{"num_hidden_layers": 8, "hidden_size": 128, "norm": "rmsnorm", "optimizer": "muon_variant", "learning_rate": 0.00831, "warmup_steps": 200, "schedule": "wsd", "final_lr_fraction": 0.1, "max_seq_len": 256, "doc_mask": true, "train_tokens": 149900000, "dataset": "wikipedia_en"}
Each number is 128 + 32 x the weight over the matrix's rms, rounded and kept within 0 to 255. Layers, rows and columns count from 0. Numbers have three digits each.

# layer 5 MLP up, 320x128, rms 0.164, rows 170-241, columns 0-63
194070070127132170076114146093101159120161094120096115122114139115087116116137154149137137122126138120172107172091114130094145157091154121096187152091074117179159130059126155128159156098109118
159144156168093147099164112131122096180122137140115162047130156160111132141125148096131138120133172111129156125125185125135106164093163093113123078175090126134108092125099057129179113130101188
149088163088130170144104152081106132121167139145156133135119103117120106169165148064129114124155078171125146139077163126108148117121206125153127227131202126137169227131127050119163149108068121
139145159128094149117136169086104086099106152182105164149138124165212170110091091099151186142148127129173111118129159163145077100162187132144123041122108171135115112160105131111133116112185146
098089102121157086086155169092095119123138169119049172158141146181118190133098146087159104110078162092135086119107123149140125094095126120098048110163137105144172117130077119130103090122084157
146157133158136134126136155162139117095130103069180130140128131096148133155117142130146119075143079176141105116138097111119127175031105132157135154186104097097103071076075136132089120124123120
192139135140110184102082104112080122097076097164080068102058107087137155135137135189173145153095114109049132130169167117060034138167131167079114142146152140114147183123163138092146118088181138
119117124206170180120146084159135166119166066110118162179138173122153098134123171152153073105094176107107126185151139113153194112105148089124171044073145151116139073131132097157118121145104095
166166129155118115141127141125151114083089133137106139132134129141155121133088124111153173122067140144138132198169173159123127114148142092141145126151151172144139145137083121108075131169072121
132135108100139111137099104175142128102095105099183116168111044137122082104178147137239182117133180115074143146120109123124092066063097098117118181191102082103164140159122141140174114099143147
155168103139139136185102126139150095161132122148119114102091134135115173154093149152052124093160105145067112150147146135088146112119135138120128134123109110152147154106103168141113100173061149
138126165085132147120184102136170177121125079122193108171159137105151169156088104138158132167133108133172152142110115150168142131132140181153107119112139111140153128109045106108131127128138082
125129068136183113088155125081116077138106131166126066103111095125152126103145157083113119151139166089136095100134077140126110109101168146111080170134090120108111119121169065116152080101127186
151188073129102154160143139130234124094100182144105138135101123136081089098124150126097099116145086087166122142137104146131116109094112116122106155089065123168116113108143115109108088120138146
144122103132070057147165113131021130157134138131110160067111142076117111174133092119158132121085152072162090121145191162137126129184099130110145156102078083170085178129182102181150133191148094
180117138165133124214104119113091117122130131099156148153102143160126098124060130156145135126083123106106098122174189119182159127102157123126120108173164116086150077158080105098208117175120119
103058095163154129087214156112087108177065166141104166139125121137113114126135147161087079122119190093077098066170143087129147091100183165113110116136152102148091124162201170093147148092148197
097137135186127153152119151180127120160067143161158121206174145198138070121157116087100143053096153137165158114153091134135141109137148199184122109109170137128105095128112169105089129116143096
128134099056148088136149136132143158134122112164110142126137134139173105138146069136095108125104093126126071122142154157167132101180079114136115147114083154152204126099149105086145110101112191
175119142131084051145155141088131151149122148136137146116145105144163114148170147129115108139109136129071135150097122159132107107092092153075210112122165091080166153175111150126096106186189152
143115119130184083104100098145131166120121122114095085090123113198147163047156148165141114164155153127132082172135188117167125140114074092153149192089112099117145133097156156153137107056147105
177175079137193203101084118206092169172129178092124158134135162049154138100075195126116161116128162055158180143142137191121163145133118119215147105121101190116095182164148126146133124141135152
092124100163088080152095147185129108148162114126096117155151120169082152175122079108176112174076092139137170071128132097157090145158150122139116088190145118160140134153181123147136140111077093
073156073135117140190110134113147167140132141098167093107100156105108156131154084152095123083132101140121110133161132137097173108119156155114088144138079131099154050169139096181130192125061175
122069120071170066125063141097157107157130165149167110115158100159086078122140120165191107134121156095117147151177137114120132134138090125165122193113134160141056140185125084103124123141064109
165121184107137125095117124117119191137134157135129162130125114131140113130148155162185180116105112127160170166177123081112101147115162140090206160166160115129144112154155181209070153102132141
141140087151120149123140109125119140117124101126073164107134120139147133100100128143065144113113129161127177134115198101126098112137123123145111131152149098179160184125142088167103091137094135
107145147158153143164127109154146088141094135152104111152154125185090099090185199109064080074166094087128168140121178132152184138192145164113170200100153112191120133172096056135157122135097151
148148159071111153144165121157132126174096119105148156151124120138120143142140129125138158131092085158108092111144179126066086104137122151135129136144129156087125177154123118154080094151122119
114092097151158142111173129116126132201157139207073088155121139106159139171108223088125116098115186086170183062162135076098178100117049128157171094074067126104217109134171172138172102113150097
166113114170138180121109102159149101077131160130070077140138140151132119142095034159181167146082097168137075158175113145095091172139112164085147151098096150215149202159137120101113091139127126
167135114114171130098050154139219116105146121156088099133125107076188133113139107141161082057181182099100131150036108142074113049107152121098075100118084148208150064074183151131151160136152175
162151116090134158172134166118146074136069161134189158095122150146126124050143112116123164154139142113123118192143139116128115106137091100133151169166143079086153149129136096129191148078069103
150131044127177101161141157132145116125102132137079138129136149160137108097181171084089134084171199135084180052131139124114137191097127085131088128166206122132078154133063131150135129113106153
158144140129139195175132135130084104079085125124128086084111146150150147111109102143112125145135140170146103098111174126148117154101158110150173105171132138134123158090147181173160152098096141
128103154072114076151128123120100192125094084091060151153130173144150118094121180145185146162167140118134168163120125133088115142141097137162133201145142177062167135182105129174106147091168093
133144146114115150118161143159140137073145163130113107112161173166162150087134124198112092069100143097121137147097126112115127183132114111151118080088128166129113075092075090121108079170164163
114149070131123126159084087174120123157193085098125149139115099168124127127076177127144104149098167093105168111082077119129106138091159150162095117140149111075156097145174110147092126069124164
129102138136086175152140165165087151126085137130114155109165142101152146067129071111203095134152123131133120108145088141101122147157138129186092129090121120128167140089129167151193142142074084
079119142121127111119093097079074121167148137108167099146140172157121090124130148172091124076158130156175130100157114126082142143110095133120081124167186106145116153084108128176141133042100106
120097152128170077083095152097197117130188180100094127130110115106146122117148104145117156118105099166121095172117066135169139135091081150161140134146126235173083137183086141143120126152179128
134141127175120136165112168111089061118177132158099144100133136076111150070152071105154102130177097169128103114116112131146077150142114174165135183119059155164065103123161120128161159097109132
152200164156139124123133175144113123090097105176099127154121179083159112147098108117122148078134159122157101143120142123086167126175137144150142127068146168133127142154101104155166069124104072
102165112076176111105178101197165119192078128156083115083158147142151153087094199146171144122102103134145086181105124178074117157121087131114186097118190116077111088099089117144167149166131142
142118174105165128079170126108147111176083093166158160156077097123144072097136141080148144153165131182168155153150076111100100136147097117103098185162128076103155143190158120130062149138143109
136203122116125188085152120086138090140051086130179106113132193136153102145114139209117134073121142115149141112155134089083216140145152129147160149113123123140155203049141132171111087168111172
122146094130125125151083128084109097115076112181116102211119162176112226132161077132075130145127114166115119127121120145161074092163120115197121169130102112129151110222170108021133085106152143
117108115055119109084091106138155118177177128113091170169113079146127128153094164143164101152117124149179110145094136139146145129126160101129126153136081140120143113133087153107155123086097125
139176172134158084127135169131191100086136119161150171122170190058132171157140136184122089075154146065097112176113133100194104104084174124115178103117125147087132126187090079068098118111089128
151128147097086070067070180153106118128135096147145168101178170136079135106081159123191163081139150174051132125138114105129128132135142104147134113064130073065182137084159056145156136172171119
149158100064109188120125142116137124203084143122081177126146135143086126136108079159094108104083065092120145086064114118105138129123164121123064124092134120177141144159117095178136123120149118
108135195093086118130146096104095114129072074151118166127140103156123141099097102159184146158125104096142179114044202157114115168134114139162075078145154174137165167155109230114073066169170077
106148096141141173078130122047175146167175182129079150107084099141146141080083102159082096138114185131124064133139094176140140101150149159091160117084081080138144157114132095111183118138103126
121092133167137123145139127157145111096140111123113074149112143075111141122106135163160099163163096188186168150159101095121110111162141130154126129162067143189114162167101125125143119065095126
102148085128164117133124141092112089142077112144123071154114152108123088113150101160145112093164124133178131042119158113194152174170206096088109095125127166113142093134150159199204115059136158
121162067125108109127186060179099164115148178076117162107073112146137104136115101107132149134155112096098088149131157122143109147174078139141113187155114099051147120108055112056147119080147110
064146080099153154147140121139176126149096170113135107148078091100156119141119086197142137128087159104107176127131114178162092166166155179126125075131116146144109107139107135112156140144135119
115148078113128133051146117183128138106143135165118114171086154124095168126186142101146060182096162185126118122117162103141166046123099147146189095116167139154092122138130126127066156161115155
106143138127114117145163116174089164105163130136059166152086108159117155088135145125117134125169159125122190085109166127100172104107122126107073074094142073149097076131109140206175048139186135
148131090125148165124127137136139173150117072125148143152127165081167080123202126144135110149158110151146137126124158169153091151132135114123171210166140060137085125184139113157109149141147146
164085086128137058138122145177168196119102113135112109102107101153106097182133154149101133140085065097109141060164127097152137089045098141124156062191114148157079136164103121153113137111156099
130145046107104074105140070108140100124128168143124147122058134139179154157047161118146108056081087145148124081200129139121121146100175086137081125126064111128119106155122115170108158146171114
126113136125166135168147151125136099117121065071147129147186144104112127106126064155157181169215097162094112146214125130119139153068135146155161088123109154101126161131141135164173150099089164
165103097093157134154137096124138078142085153188126172160050143143128156083075143127102195157123144086098214114075123169180077137132130108126131066198162122110141131169086189133205126144110201
142092152178107145108115203098112112102128125121093156134131126084128152135072118080166128112119190166141132077103139117106098108156130162100093108160093136121137123092118121126119126127157145
125144080102110137149134105063156131081179148125129140156091146170168112143077175117115160139130114165097111113156118062105129076112145115134088043139142124108091169116102138129102128199105130
129131096076097193106128111130179105224104166122076162064093127156113117205130170097128120140142170098114177117192106091170229078088100130126051128133081086116117127099119179200093141116158061
163110147097129113157192078142162158046132109122104144090119190142145055127170140098112176089130155158142093127125122074145104115136172086150173105107128143082177165105099077102152085126125127
057158115120118168132125109095092155129125089083104092149112099117111121121059113141144153092135112168133189065147134150143152153139159115125130096095066099134146102122148150174168163135167146
192133156160092087107112144096128146149134121138159157106082134099093155109141118116102153127101140155135134183125179118121101116150168110126149112110134124100096126137143121137131155147176137
045081127134162098100131177143135189163159133085122142177108112105115143176137104177097098160127113090117141122119121128143078090087114172150160165166076142142134074135031147122156216179089175
110125104168175129112102128147062135115129093194146144184120126050086139110174149200111100124108144094143122092132163108072094165124146090171148127136149136149149136142174144118101137169148099
# layer 5 MLP down (transposed), 320x128, rms 0.196, rows 170-240, columns 0-63
095114132110127128162086103108115164133189156097139150106078164173152060130162097048130118141107184138189139110135086067146162169124142121114135161141084151106091120168133148117064124119140141
112148093118119129133081158101137134156117134145087164163101079122156107136154124000097109116097145141178143160124109111131150109102136106087151108160178130174129115066125120133111146112116150
100075151104121114150085067088171113125140133169142135098128135123175161103122135157191105129131159168153108133157122151104109156159079212149175140131195132077123159128084060182137100077083121
107120162138147130166094161117138152127162098087141154140177090158104133092127092167087162115128160091068160118151160105086122170161130186155110139142108114163133149110152116080140143147097150
123079091158135104146114210136128103076160115049128184168116140119097137095102163121115150109138138138143120123073145172128109129155174155085098178141165126185120138150106132128136087112128150
104214129123092112116111099144091092106127115128136123203127102152158178137097138142118078114102124137099108135114171122164089141126165211146173165114147122134149156171120152169157126137142096
164148168160139164108125163184127128133120093160096147090144139056130156076090144112104095149153133090123198105071075173122078119139145075108153110137119090076066127135116145083178166188124129
125129072086166074105114094178055097088076136182092130089130126177108123088166125093114162141197105155129165134129130101078185113177114139135122175111153170149105108132094107110163093119113106
192088112136106103118108153132087159162108149109172118096077044106104082178119155151130172153153087071154213130176175096115104117144156124118122155096154139125163129123125095143110112101163113
094134165143157118085119136153107103149095080164113122133147067119165122175149095101145143120165048167108103169079156157114118159087074159145097121121133100125083105139170122090129157133098143
122144151132117144116108116105144170128167137185152118120142183093114125168130071122122136167145146116118179100142078160145111176157158140144101150109125125174107104138113104150156122128112127
105099076148132096129119101192124065136176077093147162121183102101123086185141169091083097143125167164149111124145122104107138168082139111133150125105143102068100153134153159148134129129134149
163141109090087146073131115143080148199154112118121108126093099147144147144102103200079143144187168108141114065061090166101101146129101076160128138106023117122122103138096124127184114151086132
098106172156100152126134134140101112123096119176120088087135142118099166119111123078135119125152206156175138128122080155137124086146155085087159186123163093136126130171129174123147144140097087
094098067126138176126119139113073120159083129132072135107119199163164153169113119193132132142101116185131144154178144147106081105084085162152203110089109100155162131133148102068166145193027132
134158117160113109159106114098122107127128151182127107157169084138130127122179159071086124118126122132083071129075137152165137143127070153170101137149125174162146129154135152181161206130145080
058120138092174086093149058120121138088108155150101113126127126156149140101156134142131089137151156120153118137143133042174129142112047043070147121151103133131141078127150174124145158073126171
107159093129108093169107081125097123121114098158134179101151184163088137109106053044135135132110113191121118132113133129109134163132093093166106114101106127131096125123127114150096115162112085
122105085149125131131078132139064127123103174121154146115089082144128088105129144183139109154113113134094112154111129181149125136124145168159127134135157134150165092166091117129153084093156128
115173197105178141147090097124118167101111143132108121129073144118072117139132113201141127162060123104124108124154108136133103170178119131135139151174122163120122199136098111114105165125154126
134124111160177124116137104152155123121129125176169107143107117110155160144169189091160113123105146160154086132150116140166198108122172015122149180154150128132113100113128169139070110144153149
134165103101148106110122148200061182137162132152125186089120229121142146164120112050141088115126117022139117198177150151150153167218197140161116171063067189105130172173119149104176162091094115
111153135079076153141145100149145178227122086159108090140135092162162166103100160120122141205202156134111141122131122106087172084120137148093130149114100172119096129148141118102109107133183129
156072104141192092167140133128118128123090110152120129180167111108166123162132145197123108140138115158086107073102151124153149163147127106151149117194155113118132185147137097118090128161111129
119147092082172118094088093122177111095157134181117198072087115131099140108154097082125093109122221064117161150170108097095152109120127173160101195098141156159122115169094046098097174152170143
135093193142137079156087094108125150126072053134109143116116105089100129173108096193174104142120132089105140162082076066091119134081134183133153100146156094126177105096133139139133132137177151
079126187081118092163188149143112122146110127091111125134147145171049168101154128115136103122123130131082127149117109137160135147177095133130147183112153137110088130135116143121151138129151142
083147106119149173168117134137135113102106036079140154139234174120087085127138147085126157123106135168122147148128150077123181118172100231092116180203126159079100089046176109134118185107103112
112091147117115183194142146111126083146093093137145128116127096154094115141147185159150147164092084128094159107112127093155089136122116077148126092091113111104101160140107136068169156114104168
131142122160102134138102141131109137117152189102115167138106092163185231031109089061159171155110146088115093136125077141117102150120165102155118129140082121196123099088117166163170173105122166
159158153130089130104170157083154094127129096104100133081125140085148142120084133167124135092150140120094146117131131117123125185135101075104091107097161128102143086145131158126167131125169079
150139164124114107102128160115133129093150113071235208170154151088121133100110157246112090163140194130132147125139104133105151146090114152146196117118119132114121152125171109182124134106072144
168127107110099103157067115120084116102144120123102171123123107090161110076122135129163129123159085147154104149096132063138091143132102149131154147063127137121126150159093089126149215125087186
154153172120162154139138116122090157107112099139146154131095071181193133113089145207135068113169105156159150104181141154155086184143157088123174108213157177193151094081122163122058192161119149
125147094090145100115098154126120160136172139132189179203183127175095123163113159100169122125182159134139090185127135097090178087121085145016121175117111121089098033110103090118081131141130126
103142086123105093138146147117135174177161123113151154138155123093119127080092146150126137165123144092113196158027117094053160105104145126175113134088155138085172181123132127160084200125169101
143079176110153095117108152137154081133098133077127097114088106129138085070086102141054170056128115153108119119101089106138148155165135098121145157141066185115083149118121169119165117112163053
118191155130092049169122095118091125185200101149075138114159098210121155047115110079168179105151165118130153096162150134143152131144149141169131125142169078166084187118189099110121139140181169
145147178161116130161119154118130130097133099141183083181063152138140134086125172119110154154123142150077169133147183128110111120093116174117103088186145102166135108161090136150120139101160140
096141149113168170188108143073092127141187174131176164172168079055130089116107169086102131148074106118127097117166166124123175145115134183115154125154190124137166120138134123139085099105230151
144199085160159170117157113066079092138094192134158159163120088095137171139120150120148090156135104116087103178145142134161163122167106116146143143099153117146090130146126140101182158095080116
167162129146138105200161120174038093134118109154152105174167125094153105114134100058139126101119133118118115096132115098175096166128108202092080137121167196069162154149129121149149081152130094
137152092117121126145142124133176113118089121155136076089146095160117128133153123131166120136147206071182148102130188108095067131134127098154143126105140120135123151136124136134190163136173139
164097171090137137136077103114149101148122173090093143178138103136121142114195099099118137159139103117168134175073104197194133133136135205150195155164121083084137052126170115076143151103086187
120135088134156079068098146148157109131161153067151103148088133155187104174096126115152138154169063105158125149091138108142148118138127149089112213159165189108086137116163147123090127156113159
167176149126156121079144092189137157145150147109119145168137178204136179143112131169165161094224069173125071134136112080093154148132110118152127124136124132157082124140098072116107152152150160
132187128156158139115104173160151150119190147131120131127121114133138166174137155122103094171118201135176108151169102101085114110126113133162149114120090156142159146203086148121153182119145122
145070062164188155132135102166149121150127097109180177104134091188125109140168049020127163161098187141174096081155139081147169118100136163119143122140116100119084159177232156155076060109118122
168073100133139041093163150107120073141029150135117167130135144123159147148164058115161160131133070082172165165130146126148157107119130170115137127124163120082208105136129103078093159096131111
188128149149164153165130097109118111164121150146132188186117145144128125081203076080172165106141059123168150135154089151118091082142137106153144083135173082093105171158147144126112143058133135
160094100175105077152140130116081101117148151150104118094112141140122096090066165079084167120135175148127035143103135085103101151108106078146128163118203156173136097133138105120210141105146085
163126158117151126085095129105128110107086105129128120133170077159148091098129149148135093110104112133109112082119120167126143143113145075164124138165166110177107127103161151158230134129080106
120097146108091111101081118125156141080179155101099175083108129144110122225158065191087179081184096121076108162141129139179139085110112151134126121008047102172100142102113160059124162099067124
090114116135091141131113120108114074188134138142079147073129150088140162138153124181120131122128087157150132124134091148048154091174120134144121158115148149191055095170138134126105184107059140
171089097144112074141057106151156132077113153109157093127152073128145060075136123014119101127120038091115158182081145115152154119161148128067129091207133166129094130122113110114125149120178118
094092138089079098099112092154150161132119138122117145185129100128109115115120090147119093088103132113108093057119136103109137131098168103117107113141125126135141162127132138063082134106113152
091131144115132110113080132121114170141114075167099113099137090175149091164150168016127150125150139148098137096107180150148169118125119131158121146114125146169148099117116117182133130090080127
130103102173132127138164142109130099185144138188114112108113071104108139159101126255141166163121103157163075085126085131124147122129150085153186161109077117116172197143136105149119162162180139
105132159133106077120112123163062112145125149118031164137090098127135175152079150245123103146189164090119127132112114133135116149102122046133091100085094089134151127122122112173103173157124111
142166114144103101124167112131102078150148142075133111142157100126095137130138123078121142130139117182162143085113172106162163170075185106115163157143117159121172146149127153199148139120167112
158110105151159114159078184174189154160123140114074074118064128191143160144085214144113106162113085176130107122099151124149127094145128143102109140167202120179163137163072113158113118161173136
123131130144122153149169135118135125076106127143144170152127186155189150105122111155152070125181117121191090137160121152144138152126067089160143189162118138107094201128107118147045090099173153
122112125154137119093149151134133123135182127138154143137129165147141143153136138170072178161157160109181117096109137179092135133124110153136134118055128138061117147082122066155104127108133139
097054119105179103129128076152098105191103077158103115093132157149127114135072120096091174052158158056090167203134113157122128134127124099164131129123139132131125143153162178073098142136127163
081131136083165167191134127155118132125139086166156117176132096155133127129148112139102156091144137046129183097153160108121129125144134159128152128117128117136093117139120126092144186156120082
138096121110150122165190058103135177124065161135147094119054160125165145101101114185068125080210098103091113105146127103086126130118117193139071109070156103082112110110173116118089138161091099
040129146124088141103104124173182184129163155099131178114080137170167170222159148207040128147141187158112147145171122115164157098137142124138000140144055085139124090058086123237158111084146122
112191190127096098125145087076173119069186157049188121136080155161176149106111151194088187176144105140138117137109165101169168116140143095126116153152107119193150097138071128093090111156181078
135082142120161093113097122131108085145093109152104099122132104171125154068139140135135135121120123152119143148103110118121111135135139152083113154145178106156121172102106161186145128134072200
083088085073170175167135104195114127109059123142089127175122149105188085161123125120194136110086080069157172070157108110134148158124148126116089161153129152168113129132077131105105112086117107
065107123119103135129111138054123118140086126086074124121039142164131137121127074000149156090071118147144116191123196114155103107140095069171101099097120109089151128165083121115097121146136171
# layer 5 MLP gate, 320x128, rms 0.153, rows 171-241, columns 0-63
138092147117118153099145134095125098142143137073166056133085182199100128146107110098082106139150173195057148154138105141120173135128107110154170139172135122112092179165145124136137100143156162
094193124120133082150134114106155148060152114142117129105149129136156123124136055146121108163130120120133181113104126171142131124092110111086119211108107185165186154121149174064136157037095077
139085130141128163163100121104174165126129147105120107100133070162160069193137122165135111128157137115078177096187173083111074178111164151150165131120083103160195145123159109071095110228092126
031123158173220104209148163134181109123125120123158114101100108103120120140088110162172168055072195083129133133119131110097158106178122157104126121184143148113149103131084183110192120073125199
167127140078105170122160152098147178108133175141088135137131083120122128099185121108095127173149140122162110151158134163123094139143128104122129107153150176084129181122174150088151151126090136
161175137121133121109177174110127156204137193119176175131130100110195089171198129161145183127098136123137114157199110102132148125128143157153135160101085169159131134119117110108145144108131184
057111178158080091129163121122073139100138171101128131173078062133152157100130177169091121124139161092148142184126061162196121162056163127171137137098162124125136162069158145081124149057051168
176156199120108110122074097193086109037091142152078112096141182121095098116183097103159124095121180116186105156139117053101139141102063127104095110092120118132173188184079149075119099150133135
067153132135073156131142136116108090098119161141127113141070158172156115074115084179110106119088100134184103084100175142062097091105149146149129120138183127132162172082145124187131161129175121
112103118171134148113149115095180133132162140112052099128103074127073166135142174077159125174130136149115126157102127138137143119082103112141152116131074103114164164116136127044106102119145162
180081168099126158161128158128123152164069129159175145113162139126130129126116148096170101145106116104098131085169095145150098114137145118198070082143150137119154069078086071136124115181104070
175083079140143093075097138097102121130156170137070154107143145094133111124099148123135048142133144086149138150096069100154101147125091068171113100102127185161146126172142143080150103135119135
089127108101144175117144147096166085116164155100142092142108080102160073132142123202138132146094116162110153122100102111105135146154146124104165162109145170153165138122137116068111148144162123
090086188136102151162127170067074164122126155151098122177222124203185067177106094121094109128101185089105195104120093160095145104075144141170073148112130167167142131136121113116139125119092161
140117096103139110139136170116140190126070116236170141170142150068143092141161107088119162131132131116151114147133148158144043107148102160069140152146127135126162182130155179118142126152146108
095062138131093100164188133147102146120130126105114112191127139156115065102092125126112132153066142142119092071077095126114080097170115139128068153125138112125113129145096131117118114188110160
096078080173103106166138172078103135117141127130157144174121126096118079115137119111113172164121067169140160120139059199125117162098117111141130173173095128138148149163144129098120079122097129
074127103139117128145059128122127180101130130118116196106133146095138134150136148118159165116090127162125159123100143162159132125117089104161073153155152165136187165083125069150140164095172138
127114182123219164129108143155129073098180115153143113187131186133142129104135047125106152187125122116170150153114077118117180133137135135157096143148119156086090145143085108078175143153120153
128167151120144145136078096140089155155128173165142099163150204141120116117168100210068132077148120154126131118155104133147177141094113107064142134115191171135156095075096160122079135107125174
121168119140120142098125124108107120145149139125059146112161129156134102139112125149101177171142174073141123070147152109188158146088140173175086154108071165106143165127191117139096109141131083
073156033132086095130105124128144143156146066142109122156113142168145165099134154126111113092165159079122102143106128127127149088080129146087147078117093133134141134134145133047121182132033144
093103108200151112133130135105150154129162176127108082133156139101157098100156143127136168125148128106167113126134068119115078118061109178121173153109090133117146083129107129121123137128113114
110128132054096080095114064118086166106167146141157138112102085143131080100080120152109110135123119110119092116136117139136073140103126164158139178107108121171081109118116110119116127148075118
152121076169214090141165114170139143140095115139154161145123153190166101113160108163127163091086166104176118079114104052188130076093125174122151100155128186144135118098180127115102101106179145
108071185098175144224183147137178128154122109120152124111149141131128138146127133140125135140112113086144135133151093172124182141102135099146121125100111112157107132099170130161141132096109123
136081131106164168144121097138132119155046146109125176118112159145127094092143051148138149127161130115150184098050141171150157128070143134105150140116130109140172164137064180111115046150121167
076095124081125083149106136128110134125124152087137187155162146146093137138147111120112122190085174091066120101099115119157168139115161132185171138133083121103177151163101108113101148142169124
138152168119166145221161070150111124104155077163110152093162102176148070094128133179158121125120167087133177153144175171149114157133101068164093146139161142135182085092130086154100191090098108
141156138092138159098119173192153114113111079096156109127167098159133083154147151172138140159119110160129148034151125098092122137113083110112128156168113135127049147111164150167131130132113146
142110139106138127146155108129103092143107121063138124131155154205113145099097143152163100148118084130128135091112121088137157101126121121139083161079138140106130098120143131132091096121111064
087070073137128147102087113155152125143145139116143162106062104165153142207103065144133099142123154131131095106119119098148148092133213093154057108123119122137153107114182123139142108128101080
142122129130131075164091130102112141134165114115106118120163130040095157142097100164133133111157155139156124162152128075090133079124105114122095131099042133127103119131121132138147160112155157
125144075077144110152089096140179145144165123147173103177132154163122135147132125114116126113144146110101101195144116114082119144104159120042157130105109155097132049132142123167083179123157159
125091194120141158173101115108103107137142138141081130144148087162113115027163118156114152112093185072117108076102100126132077161152148091170117186154126151108148057139103136077106135131112127
110131136195100128088173103111136149161121108160177086148153154134185152095079169174140117148129121121106133179153147078122056139135171129162129174125201143181130198185113129084178133153176148
098147127119146024135165112156136132171108177083121168161156141131130122133111132128064094159168072150138102180082058076142080157146148107146098139061102123089087102132068163157126145154063070
146117144176107134161131127147116127173098105139125123185102122173117123104111137129070150105130151143101121164157145096152133097121096090110144137160143141078113122188153113112139165100148187
160077134119119128086072114163099130141115080112119125129193176148115173070147122166108179081125092109123124104128171101137099138093152137186128118086141161127122204121136100132213083176135098
168122111122097131142049152030107098093143142141082127116148097177103094143147126157097154119191120162099118199066168131168134135092086128098101159094112176100134109109119118137152155156145115
101134108074087157149121175115161139135102118176163152112098103109123107095067087139169118138145050137159106108116094178130119150123099095170115107155128106161093132122125135109122142091181082
118173082139110135086102176127106132136164154176161075107133180099124136104066171067174120129151119104231132147118068177137126148119099127131151123121139112138044116122106135152179133188119117
126158130150138123150121162141142175116140187166110161131128139125125081151124121129113175082143152135141076128190093060129135143090089065149141094112149143107168147114108194148144126164139109
054181123160095128096152133120145122097086097207161140136119073153069136212153138124167159140156117157125155193159130143132104118123056107116112165131122142179160099134111136139061083107129084
127144157055139116165078153123064130096064116132143143109127174134113137125110092101076068134097128106045093111157079099138165058072127173160117156150172169135154182119158133130090093122103120
123218138110103133095108171109085120108162094163126147148088100172141150120085177186155096152157145165181120121185096111097164124152122094194088098162107131209130110151134115115119157138153152
127144091168115141116191150148150134142115115147198142172142080158088074136126110195101197144135100138158134144121146097160113091092145114149197170186133123096151090140134150135091141166144094
052139133124106061118174100160197148095148179206151156135138132105164115146129116145088105109147082159110067192124158100102109102095132122136168098083122167196120126184137105118123126131102103
080131074102128111088110086117121150085118148112128055121157120168174134180118179153110128132191158094082100121114176037151122095134169159122163122141118130107137072076111111132167115176147088
108171151119072105116076209133145179194121111144174095092163137118106140140162117106146140173099147111118143173062081145122073128142072124106099161064121147185133165122152108143110191139104130
092071155156175171097139179087140098102109126100162203136174135123113114143158153181163146152163107143120169156101152121169163124066091145133175173142124190138099151194137178117148091140121193
124102113112159150171132178116078184105107128149071188132147086132167087141093110138093143113140107115159116106204187107156121110163097092192148149121162139122162131146140199092169156107143148
173123147094176103180149159169104135111145180130110138117164159074161135117126113109143129199080159086111116108149143113178091146111124105153146118166140142067214125110113150099142103076118132
092161088125156116123141158146083101110152111110102175131134144222159144126123062103183094112137153161137149156157107053154147101140138168137119085148097133134214113133141144154100129092095113
194099128180090121162066138135114144118157092163109103168200147158085106151074101115125124063104124127106139124113107098119089131134105075097095118128140080101113124148163130095170142221160134
146149128106126144121096133129180181146204123169111165148109099143096132119187128112145148079135158123092156118082163123142156070117135082135193118119074133126144177139069143105143171126098080
105085102145093100053080225161121118160155139120133121163229127165136167188104095139177170106112195118171111098098097054092146114141143150162097141160110141144174135091138097189112128130177102
149084107112157125135137091069090166134141102136169123110110072167155163140101106085181067163140161095128099142155074070137174114106096110144090163141120133129141138128153127077094182108107101
078129103107114050128155103140118172144123123137162143116107073181056119083212188187113089048128161184146136171214112108108168110123123071124178108160106169170081096149174161138113166041164172
112147169059159131127131179176155164165135053100107077128118167109166107151176105179101081098114152050128161121145130064160118121089144091144050158116157127231171059167140130145136098077095057
136129133105133108172113193135142175183124162145107107068188115135130173142216117204086144160194124120042160152059153100135148168117122125076099076117203168212180103133137144160147160175128112
089126101168085137118165134141121169124152108076171107130099136125156071172132131148093112189088107147152164113116086059125107130071107084146103094122127142169090155107136123126146112147115139
080107181106109086113120180172181119162108094138117059083157135113155145154073119179116155117099196097133163160144179103127141112159169139197136137115080140096164119144164154116122146106097146
136154123159142176137133117120122177089150102139171168113114100144158138131149168164121130149163120117173122099109135130161099138169163121148161171113116116100088131143164171130125143137133176
090129128131147158126166115133119114111138132169185086162118078133130115165093117123122153218121179123055192113166151102127180109158142126202163100157150151173118137164109153099136135126090150
125113152116120121175081150143108105077092131154113176157124121109163132149175122141076097095172140154085172134124115120145106140149106113121099178108135137178127151170198110141167115101111138
147102120128152151107115137156157151111091149170136164147134136096158112111113108171159125125119117166084163148063114177141072096101169083152172138135157100172102171075104079111100103145130158
080143127132113140152128127077135093098112125106148163119109091147105108123098104125121129160151127114129160119071147171207123115161119142109170151104122149101146116115082085112056094155142111
105140175148138126108081187152134085130167148140154142093164089164149134114080125150128122193172124154156171090113094151147140101081102165116168116163091116107188172152090129151103155125140139
108117146116125091056131140145112115136205111166086188121082131139175145172156075130132132125160152127157147181112141154173042102153069084146099133119128168113111153131104111141191132162174176
144137116088161131176075104104115151110190099145147088166108159071113150109129155148111075126172086083070112117176144166116091127106124132145087128155110135139183105142128152075114126103111159